config = dict(
    num_hidden_layers=13,
    hidden_size=128,
    num_attention_heads=2,
    num_key_value_heads=2,
    head_dim=64,
    intermediate_size=512,
    vocab_size=8192,
    hidden_act='quick_gelu',
    norm='layernorm',
    norm_place='pre',
    norm_eps=1e-06,
    positions='learned',
    qk_norm=False,
    attn_scale=0.125,
    bias='all',
    tie_word_embeddings=True,
    parallel_block=False,
    init='trunc',
    init_std_qkv=0.0442,
    init_std_o=0.0442,
    init_std_up=0.0442,
    init_std_down=0.0442,
    optimizer='soap_variant',
    learning_rate=0.00721,
    lr_mult_qkv=0.4,
    beta1=0.95,
    beta2=0.95,
    lr_head=0.0123,
    max_grad_norm=1.0,
    warmup_steps=200,
    schedule='wsd',
    decay_fraction=0.592,
    decay_shape='linear',
    final_lr_fraction=0.0,
    batch_tokens=32768,
    max_seq_len=2048,
    doc_mask=False,
    train_tokens=128100000,
    max_steps=3910,
    dataset='wikipedia_en',
)
Each number is 50 + 12 x the weight over its row's rms, rounded and kept within 0 to 99. Layers, rows and columns count from 0. The size before them is the row's rms in percent of the matrix's.

# layer 3 MLP down, 128x512, rms 0.195, rows 51-127, columns 256-319
098:17 55 35 53 46 59 46 55 51 35 35 61 45 50 43 32 54 39 37 41 52 37 56 40 53 36 59 56 39 45 44 52 58 53 38 42 51 55 50 25 46 53 63 69 47 57 46 50 29 42 51 44 71 47 56 66 63 66 34 65 45 54 43 43
094:76 58 64 60 42 67 62 63 66 50 55 48 39 46 31 49 42 55 79 30 31 49 64 59 57 53 54 37 57 44 54 66 50 70 67 52 31 46 60 75 54 64 57 60 60 39 41 42 42 28 49 39 38 31 41 41 62 50 46 58 53 53 51 32
103:73 57 56 69 48 55 31 63 52 18 42 42 53 52 51 23 27 56 54 48 40 31 75 57 53 52 66 55 40 51 54 34 69 60 58 48 40 50 45 37 50 33 48 46 59 49 51 43 42 78 56 41 52 40 51 45 41 63 56 36 60 53 56 39
101:79 65 72 19 38 38 47 39 46 51 54 48 51 46 38 65 34 52 47 55 43 52 47 40 59 24 39 49 47 59 62 31 64 41 57 39 64 42 56 23 49 48 56 35 43 58 50 34 52 43 50 28 36 41 49 59 59 62 51 59 55 41 65 55
093:40 33 59 43 49 38 46 43 44 54 65 70 54 46 54 71 51 34 59 32 54 39 51 34 58 36 42 60 60 49 80 55 63 37 58 48 35 29 26 55 48 59 65 58 46 59 35 60 39 51 43 53 37 60 62 34 54 53 44 56 24 28 74 62
101:41 56 43 55 18 31 45 45 50 25 44 48 56 46 31 48 49 54 42 71 64 51 52 45 53 50 43 40 59 68 49 37 71 63 57 87 79 64 54 80 58 38 40 56 46 50 42 44 48 54 50 32 71 32 41 57 56 48 45 30 58 51 40 39
111:75 50 47 48 48 39 35 45 47 51 40 58 44 68 48 45 55 47 50 64 55 50 48 52 52 64 37 60 42 53 78 63 51 38 31 33 41 57 48 36 48 41 57 23 48 45 51 45 45 42 25 30 33 52 55 66 61 63 47 48 31 58 37 59
103:69 33 33 57 66 28 51 33 44 34 77 53 44 40 47 41 50 65 40 15 55 57 50 63 31 46 47 53 45 43 35 40 41 56 48 37 36 54 50 55 62 56 57 45 53 56 45 67 55 62 43 54 56 56 52 52 46 41 56 29 30 35 57 68
096:50 49 73 73 59 54 61 36 53 60 24 59 40 62 42 42 52 36 55 65 63 46 50 62 33 59 37 53 44 54 47 77 45 41 24 48 63 54 41 45 58 57 40 62 28 40 45 34 55 36 50 72 30 41 41 39 46 58 65 49 37 48 33 33
101:38 58 38 68 76 35 35 65 58 42 52 58 44 52 27 74 53 38 66 58 38 37 60 48 60 44 43 45 43 64 50 50 58 65 57 76 69 35 35 45 47 66 52 17 51 52 54 41 68 41 45 51 48 54 39 36 42 49 37 60 35 34 49 41
102:75 41 75 30 37 35 37 41 37 33 47 52 44 56 56 33 59 44 43 57 67 57 62 54 40 29 39 44 53 35 60 66 58 36 55 55 39 58 50 40 40 53 38 52 56 38 48 43 54 29 55 51 25 59 76 59 51 44 64 59 58 50 36 34
104:51 58 47 65 56 38 57 35 51 51 39 40 22 54 35 56 57 36 73 40 53 59 62 35 54 52 07 46 46 63 52 53 68 41 43 32 69 70 55 49 47 33 40 45 52 64 69 59 55 22 34 49 35 61 54 54 45 56 55 51 43 55 54 46
102:42 43 51 54 27 54 57 38 59 47 40 37 40 17 46 41 49 69 33 37 45 74 45 48 49 49 61 56 49 37 45 45 40 57 51 70 56 33 53 38 29 42 65 61 70 38 30 44 50 59 35 43 42 33 64 50 36 49 46 53 24 48 64 74
113:48 64 58 62 59 41 42 34 41 50 62 52 54 50 57 78 40 58 61 34 45 63 46 74 34 28 22 42 60 35 47 56 49 37 52 76 49 55 41 53 61 30 49 54 61 56 35 57 34 37 59 33 50 49 51 54 39 44 57 31 61 45 45 30
097:53 47 35 58 64 50 56 44 55 42 47 54 52 35 63 73 46 47 54 64 44 35 29 38 62 32 68 57 33 31 58 22 39 45 39 60 54 46 53 72 57 46 50 61 43 45 51 37 49 37 53 33 39 49 21 34 36 43 45 44 31 39 35 59
099:50 61 54 14 52 68 59 68 56 61 26 32 36 49 37 27 47 62 38 48 43 63 67 62 39 55 24 48 65 43 38 56 31 34 47 43 62 75 47 64 36 35 79 49 39 42 58 47 49 69 55 52 54 51 59 55 61 49 54 59 69 58 67 61
093:59 37 32 69 51 60 56 27 79 35 29 49 49 58 53 61 52 62 39 60 60 54 47 54 55 76 69 50 40 45 29 47 38 48 42 52 48 51 47 66 52 14 48 41 53 75 61 80 47 65 53 55 60 49 42 32 48 41 32 61 53 50 60 73
099:70 42 66 63 36 64 22 67 50 44 35 62 57 64 61 71 49 47 43 63 57 48 46 50 62 43 44 45 46 34 59 47 60 47 39 32 38 23 47 40 56 47 62 33 40 53 50 52 50 42 73 43 38 41 53 52 57 49 45 59 63 57 43 56
102:48 45 32 36 58 47 46 56 51 53 61 55 47 45 80 50 40 48 35 36 47 41 30 74 35 30 70 37 56 55 53 61 38 73 71 78 49 45 54 44 47 49 51 31 57 49 36 45 35 44 55 47 45 52 78 51 37 60 64 61 68 41 39 47
100:63 60 30 55 51 57 52 67 44 36 56 37 53 66 49 34 32 63 56 52 39 30 50 60 60 47 63 30 48 37 37 58 39 54 58 51 51 31 45 52 51 57 50 62 46 55 35 67 39 66 75 44 42 35 47 63 19 63 44 53 58 60 55 40
105:40 71 28 43 56 68 73 62 37 57 62 28 40 42 71 55 55 43 50 59 34 46 53 56 44 39 73 68 41 28 41 37 44 64 45 48 36 48 44 51 48 57 32 55 39 76 54 92 60 52 62 50 66 59 58 62 56 48 33 47 61 50 49 46
096:38 45 68 40 54 54 56 30 57 40 49 40 48 59 33 33 62 57 45 30 42 59 52 68 60 53 55 44 52 48 70 55 37 68 50 22 42 48 55 63 54 45 49 75 70 48 65 29 49 32 57 38 13 75 59 40 49 30 33 44 48 31 48 63
093:37 38 61 91 40 64 56 51 32 49 57 58 53 47 51 56 60 52 54 55 39 74 68 62 59 68 39 37 36 53 22 45 56 55 33 36 49 39 60 36 63 49 54 46 58 31 55 43 62 49 58 56 62 59 32 87 53 58 51 62 52 52 41 63
104:66 47 34 65 50 49 42 43 60 35 35 60 30 53 39 32 56 28 52 41 58 46 50 52 51 61 33 41 63 51 54 62 39 41 47 67 41 64 44 36 45 50 58 42 46 48 51 26 36 55 51 52 46 52 51 52 41 47 38 55 64 30 51 31
101:46 58 57 54 54 65 36 33 69 19 54 60 41 56 68 46 61 63 51 31 48 58 35 43 66 37 66 54 40 32 70 54 44 55 72 50 34 32 45 43 60 52 30 38 50 49 64 70 56 46 64 27 52 72 46 63 47 43 45 63 52 37 33 58
093:42 53 55 66 47 39 44 38 56 51 52 58 59 35 43 44 47 41 55 52 33 59 38 48 37 62 30 47 36 55 23 40 36 55 40 38 45 62 54 56 36 54 31 73 38 49 57 49 50 52 52 41 53 64 59 12 43 33 55 60 39 50 44 36
110:55 32 44 60 71 40 60 43 60 46 41 41 44 30 44 87 51 30 40 42 42 47 51 42 60 44 67 48 46 65 26 42 45 40 33 75 57 47 44 75 53 40 51 51 68 42 44 40 51 75 42 62 80 41 27 35 41 61 48 40 63 47 50 56
104:43 60 34 32 39 46 47 49 59 60 50 43 51 58 55 38 32 84 49 64 51 61 37 39 60 49 55 56 57 45 33 42 39 76 44 34 58 72 53 58 39 35 47 56 43 38 58 57 41 39 40 63 38 71 89 82 61 70 43 16 44 38 57 50
108:35 58 80 53 42 56 65 56 44 43 58 33 47 58 55 76 49 34 46 53 55 64 52 43 49 48 53 53 47 44 42 52 49 45 32 24 74 43 57 60 45 38 76 53 75 39 63 35 63 40 50 52 46 28 40 61 51 56 31 54 55 63 54 43
102:46 57 62 49 45 40 42 42 47 49 51 57 46 68 39 67 48 85 49 65 34 68 49 55 33 71 63 49 77 46 58 56 41 39 50 57 56 54 32 68 63 41 57 63 43 47 40 36 50 55 54 58 51 47 44 59 46 67 57 45 53 59 51 60
102:34 56 52 47 53 46 48 38 67 50 31 54 51 33 51 48 60 78 54 44 57 40 47 35 54 35 43 50 50 43 66 38 64 58 62 70 56 46 50 54 43 53 33 59 51 36 24 44 58 53 44 42 38 61 45 45 48 56 44 64 40 48 28 69
103:37 50 35 44 66 40 60 41 28 58 38 52 66 46 52 69 39 61 44 50 49 22 55 53 24 60 34 57 61 58 44 30 30 42 57 47 51 52 36 80 55 57 46 74 50 37 54 58 42 28 42 57 50 42 53 40 59 37 54 42 51 74 26 56
104:62 65 34 72 47 50 50 39 44 43 63 51 53 51 60 65 51 45 56 44 39 48 38 46 35 55 54 45 43 44 43 56 50 45 66 48 33 41 53 26 44 57 42 70 48 51 49 36 33 57 61 52 79 55 76 59 43 68 68 49 61 33 52 62
103:70 27 46 59 46 64 49 50 60 60 46 44 41 41 46 70 67 55 34 48 51 47 54 41 65 29 84 45 63 50 48 13 44 54 68 63 47 60 56 43 59 36 41 30 43 58 49 59 61 61 51 61 58 63 43 43 40 50 73 49 35 32 45 65
103:45 49 50 56 37 45 63 44 23 51 55 62 59 49 67 35 51 39 45 68 69 39 44 57 37 63 94 45 36 63 43 27 23 62 57 26 45 51 50 40 48 41 57 54 53 35 46 31 40 45 42 48 48 27 39 48 53 48 34 44 57 65 61 56
101:41 40 30 51 53 39 56 45 62 44 41 59 57 43 54 22 52 60 58 35 32 26 77 46 52 54 41 41 49 63 66 35 56 78 65 68 45 48 41 49 49 70 39 43 41 66 51 56 56 56 48 43 55 21 46 56 45 61 59 45 56 65 68 43
105:52 47 62 52 37 39 60 56 59 41 43 34 70 48 71 64 41 47 52 47 66 35 80 53 54 48 51 57 79 62 48 61 55 53 56 65 72 42 60 65 40 59 76 63 37 48 38 47 57 54 53 54 42 62 45 35 57 41 53 66 61 51 37 32
109:68 58 40 48 62 44 65 48 70 51 34 40 48 50 45 50 58 51 73 43 51 47 71 59 44 64 50 39 45 45 52 51 49 46 53 37 41 44 50 40 32 51 29 60 26 50 74 58 50 44 44 61 41 50 38 30 51 50 37 53 45 42 52 51
101:10 49 60 44 62 32 77 49 36 29 32 61 31 35 58 56 45 29 40 53 30 49 50 49 42 61 59 55 43 64 73 40 51 38 58 44 55 65 41 57 55 52 61 38 70 47 45 52 64 51 46 43 33 34 51 70 46 48 68 30 44 57 51 57
101:46 48 56 37 48 47 45 35 42 51 52 50 49 36 55 39 46 34 65 57 45 38 40 71 54 75 50 47 50 60 45 32 50 67 64 50 31 52 63 46 50 49 34 43 48 66 48 38 44 52 58 62 56 60 56 68 43 46 49 32 45 22 53 53
098:48 65 54 59 54 45 37 35 26 54 37 52 61 55 50 59 58 43 67 64 52 61 64 54 40 47 78 41 71 57 47 58 57 52 32 38 45 59 57 30 45 56 41 45 54 58 58 47 54 44 31 47 54 45 41 56 50 49 46 55 52 43 54 54
102:44 75 42 60 24 40 40 40 58 77 47 59 42 42 34 63 37 50 62 36 53 27 74 49 39 32 34 47 41 32 33 75 38 57 51 54 26 46 48 58 58 55 40 43 64 63 64 69 70 51 42 51 54 45 46 45 30 45 49 63 42 47 49 43
099:65 28 60 57 50 10 75 46 50 65 37 54 46 42 42 45 54 28 58 38 45 51 35 60 49 59 61 60 51 41 40 67 55 52 66 49 52 25 62 48 42 59 42 35 55 39 41 60 50 74 50 61 58 77 50 40 57 34 70 53 58 68 63 56
097:10 66 60 44 58 54 42 46 45 44 58 49 40 75 43 37 52 31 53 42 51 55 50 43 47 36 40 57 63 47 49 47 49 45 61 41 65 60 60 52 59 58 66 43 35 62 53 57 58 65 60 62 39 55 50 48 65 47 54 63 47 49 60 27
096:56 69 45 51 28 39 24 38 50 38 41 55 50 52 52 57 40 56 21 37 73 46 68 48 43 30 54 57 50 44 44 64 21 73 62 20 40 52 58 47 55 50 41 45 57 68 34 60 51 49 49 32 35 74 69 41 44 53 29 41 47 82 37 37
104:59 56 66 41 42 49 41 38 35 40 49 62 46 69 55 46 48 33 53 40 70 15 42 33 50 28 54 59 55 63 43 41 61 86 43 56 21 28 60 44 54 53 34 59 26 65 42 48 55 63 55 62 51 35 57 46 35 56 68 39 56 61 47 49
090:52 65 55 64 28 69 27 38 33 46 44 48 36 45 43 38 36 71 37 33 36 31 41 70 40 48 28 56 46 53 35 40 55 52 46 40 67 37 61 57 39 51 73 53 57 38 46 60 21 37 65 41 61 51 30 64 64 58 47 57 54 14 48 54
100:57 47 47 63 55 76 43 36 52 30 54 49 37 60 60 44 45 65 69 60 44 26 40 45 49 32 34 60 47 52 57 38 48 64 69 45 60 40 61 61 56 42 58 50 20 46 46 32 61 66 58 46 08 42 36 49 53 54 44 53 45 35 44 63
104:37 34 65 49 64 45 44 64 42 36 36 43 49 74 59 54 61 22 49 59 34 65 55 52 57 46 46 38 60 68 68 69 49 41 43 69 63 75 52 70 48 31 46 60 48 48 48 65 62 45 48 68 45 35 47 52 69 46 61 42 42 55 44 76
104:46 34 72 67 49 67 45 47 76 65 50 73 39 48 33 62 41 44 45 73 53 57 38 58 59 63 50 44 41 43 44 71 67 36 48 30 55 59 51 32 63 51 61 12 61 60 55 38 41 58 54 33 61 17 53 62 45 53 43 55 50 36 54 49
106:53 62 51 58 37 41 39 49 69 36 65 25 43 59 51 34 47 71 38 39 43 68 69 28 49 62 78 53 54 76 45 53 37 28 78 63 55 57 76 26 41 46 59 63 54 23 56 61 49 45 54 50 69 44 60 60 60 52 54 59 53 50 56 68
100:58 43 54 62 64 55 25 42 71 74 47 46 57 37 25 37 54 44 38 39 70 77 36 43 38 59 54 61 26 48 36 40 41 48 40 58 70 53 57 54 35 48 48 42 54 53 52 50 40 50 50 50 42 55 35 43 41 59 44 55 75 45 71 47
100:35 39 56 47 76 56 52 52 49 56 44 57 49 60 52 81 27 56 73 70 23 49 36 46 51 55 53 49 50 51 43 63 25 47 53 29 57 41 63 43 47 40 58 52 60 44 42 49 46 54 66 56 75 37 52 66 46 46 39 70 33 53 66 68
102:54 47 43 49 36 62 56 36 67 34 46 62 54 61 43 57 63 50 52 43 55 50 78 43 44 71 53 52 61 44 57 61 44 53 61 49 34 54 57 61 41 44 42 47 83 46 33 77 60 44 37 40 36 62 49 52 45 67 63 56 56 27 73 62
111:58 48 40 42 37 45 61 49 39 57 61 82 36 42 72 67 56 37 40 45 52 36 60 48 57 60 43 61 62 50 54 63 52 62 32 40 58 65 58 39 34 33 30 27 42 35 80 57 55 45 60 61 64 39 66 40 63 56 57 52 26 45 60 57
104:48 34 66 52 40 40 34 50 69 15 33 52 54 51 50 54 41 55 60 53 77 53 59 31 46 49 58 62 55 54 41 59 55 58 70 60 71 68 33 48 43 45 63 65 32 44 51 46 36 53 50 63 58 47 55 47 68 52 60 54 25 68 42 49
092:49 60 12 52 27 58 57 45 59 54 56 44 28 38 31 73 47 58 58 54 57 75 45 61 65 54 39 53 44 43 80 56 52 58 62 37 47 26 46 32 59 41 30 33 25 64 22 69 53 56 50 63 45 80 41 44 21 35 46 38 65 26 59 67
091:64 36 32 47 66 63 61 54 36 66 39 45 53 32 68 46 60 33 59 48 37 44 54 70 58 61 48 48 56 76 60 61 42 69 45 43 32 54 64 56 62 41 47 41 43 60 78 54 49 56 54 56 56 31 63 61 44 62 45 35 46 37 30 37
096:47 46 31 56 54 37 53 62 36 56 58 50 43 38 47 60 36 45 59 36 56 55 44 61 56 58 46 60 33 66 60 44 31 50 47 36 53 71 39 39 71 63 57 58 39 43 44 35 47 42 57 52 26 38 62 49 25 47 63 56 55 56 54 36
099:34 56 48 58 62 58 46 23 44 52 40 60 51 44 64 46 58 37 43 60 56 45 47 43 56 37 52 63 40 54 28 59 59 47 70 28 37 30 50 46 59 61 39 55 58 60 33 49 47 36 79 45 52 50 55 61 44 41 54 58 49 49 40 31
095:41 61 44 43 68 47 54 54 48 38 67 55 49 56 60 47 51 73 61 59 54 67 57 43 62 58 50 54 50 65 48 55 63 38 55 26 28 33 36 45 53 53 50 72 53 20 48 72 56 71 54 59 50 49 57 49 43 61 66 68 46 58 51 66
093:59 56 41 57 41 49 44 50 56 49 44 31 47 50 43 33 67 37 41 33 45 51 60 75 39 57 63 59 72 56 39 77 52 54 50 54 58 53 58 46 45 29 53 50 50 40 60 77 66 49 37 43 45 47 55 59 78 51 32 63 51 21 66 69
092:25 42 66 43 65 43 53 56 58 36 69 33 55 80 51 62 55 60 44 66 56 61 38 46 42 32 37 51 51 44 35 54 57 47 65 69 37 77 64 38 40 58 40 49 60 50 47 47 46 64 68 47 61 41 75 58 44 45 33 30 44 39 51 41
097:60 46 44 57 53 45 64 46 67 49 55 60 19 52 38 48 60 29 61 57 50 62 38 26 39 67 62 55 57 35 52 38 45 53 65 49 44 46 40 49 58 67 30 48 67 52 64 68 55 41 37 51 29 83 51 43 47 51 59 48 23 45 61 47
095:35 41 51 74 42 43 59 49 53 50 44 48 56 53 56 23 49 72 44 61 38 38 66 42 63 58 61 27 56 37 46 50 44 45 44 11 44 85 44 43 49 53 57 85 42 52 45 55 31 47 62 61 53 56 34 48 65 65 45 55 45 75 54 44
096:65 53 36 54 41 42 51 58 37 31 52 42 49 69 30 54 91 29 60 44 71 54 55 46 36 50 49 53 41 70 43 37 53 57 57 40 63 60 51 31 56 51 45 38 47 56 66 42 70 38 50 66 57 56 58 49 52 61 48 50 36 43 56 25
099:43 50 58 54 51 36 53 53 55 49 31 71 45 60 54 43 55 55 57 58 24 39 46 50 57 42 51 48 51 56 62 50 54 35 41 75 62 52 47 38 48 40 59 46 59 26 48 27 34 39 48 57 45 43 50 61 29 54 33 20 27 65 30 58
100:65 54 67 46 44 28 30 31 62 48 70 29 61 52 46 55 51 72 48 58 37 60 66 25 31 40 63 44 43 57 59 38 72 21 41 88 62 52 53 44 48 18 46 45 52 41 49 53 38 57 41 63 79 41 32 60 53 36 51 53 36 53 22 63
116:49 55 58 42 39 64 40 59 43 49 61 51 36 68 59 73 43 32 40 54 44 33 57 50 34 47 61 52 48 31 19 56 46 44 52 34 31 32 35 44 41 37 63 47 71 30 24 53 35 70 62 35 48 59 63 76 43 32 50 51 44 74 33 61
097:47 31 29 71 72 58 50 35 53 49 46 56 32 39 51 48 58 63 54 28 43 62 43 70 57 54 69 44 60 63 63 53 30 65 55 59 99 53 70 57 75 64 64 50 53 52 38 69 66 75 44 56 46 56 45 43 67 58 54 63 53 55 55 39
093:44 65 30 42 44 45 53 60 28 35 54 64 59 47 47 56 35 44 36 47 32 51 46 50 70 50 52 52 59 51 32 42 63 42 57 46 65 44 43 59 45 53 36 57 33 46 58 44 44 78 56 54 75 47 49 52 36 41 50 54 76 39 56 58
104:49 51 62 34 48 65 63 53 31 37 48 38 58 53 56 53 50 38 51 49 28 69 53 51 47 65 55 32 60 51 64 34 64 38 29 78 67 28 41 79 45 54 59 42 44 46 55 81 54 57 50 36 32 48 51 55 58 41 57 40 56 38 24 61
100:52 56 45 53 57 47 53 38 69 49 42 55 58 62 50 69 59 46 58 39 44 27 56 33 54 32 46 52 69 64 38 56 30 54 46 24 41 73 41 25 59 51 46 48 61 39 61 20 41 52 38 48 51 58 36 55 50 63 81 62 52 54 31 44
092:33 67 30 30 53 44 29 55 42 54 34 46 46 25 55 69 41 71 54 63 62 85 68 42 35 38 53 53 52 54 41 64 40 34 35 39 51 31 33 53 42 59 27 45 52 55 53 65 33 46 58 50 37 63 68 67 49 57 39 45 65 45 46 56
099:29 33 55 56 64 48 50 71 61 52 48 63 39 52 57 52 42 35 48 47 34 59 59 53 37 44 63 39 59 61 67 59 49 50 66 22 67 58 54 16 46 39 32 36 36 65 38 47 51 56 54 71 54 47 44 49 57 72 35 57 48 57 56 35
097:45 45 46 42 43 48 48 57 40 48 52 44 34 54 10 68 59 34 55 72 42 31 36 39 52 60 57 37 55 69 51 41 44 47 46 27 50 47 39 52 45 51 49 45 53 56 52 22 38 45 53 51 42 56 55 53 39 64 56 46 48 46 64 54
104:64 60 62 69 68 43 24 38 42 39 50 71 64 59 41 54 40 84 27 53 29 29 58 54 39 55 45 60 39 34 36 29 62 53 56 64 48 39 32 69 62 58 50 53 63 51 54 55 39 41 53 43 53 51 26 63 42 53 44 44 41 49 40 67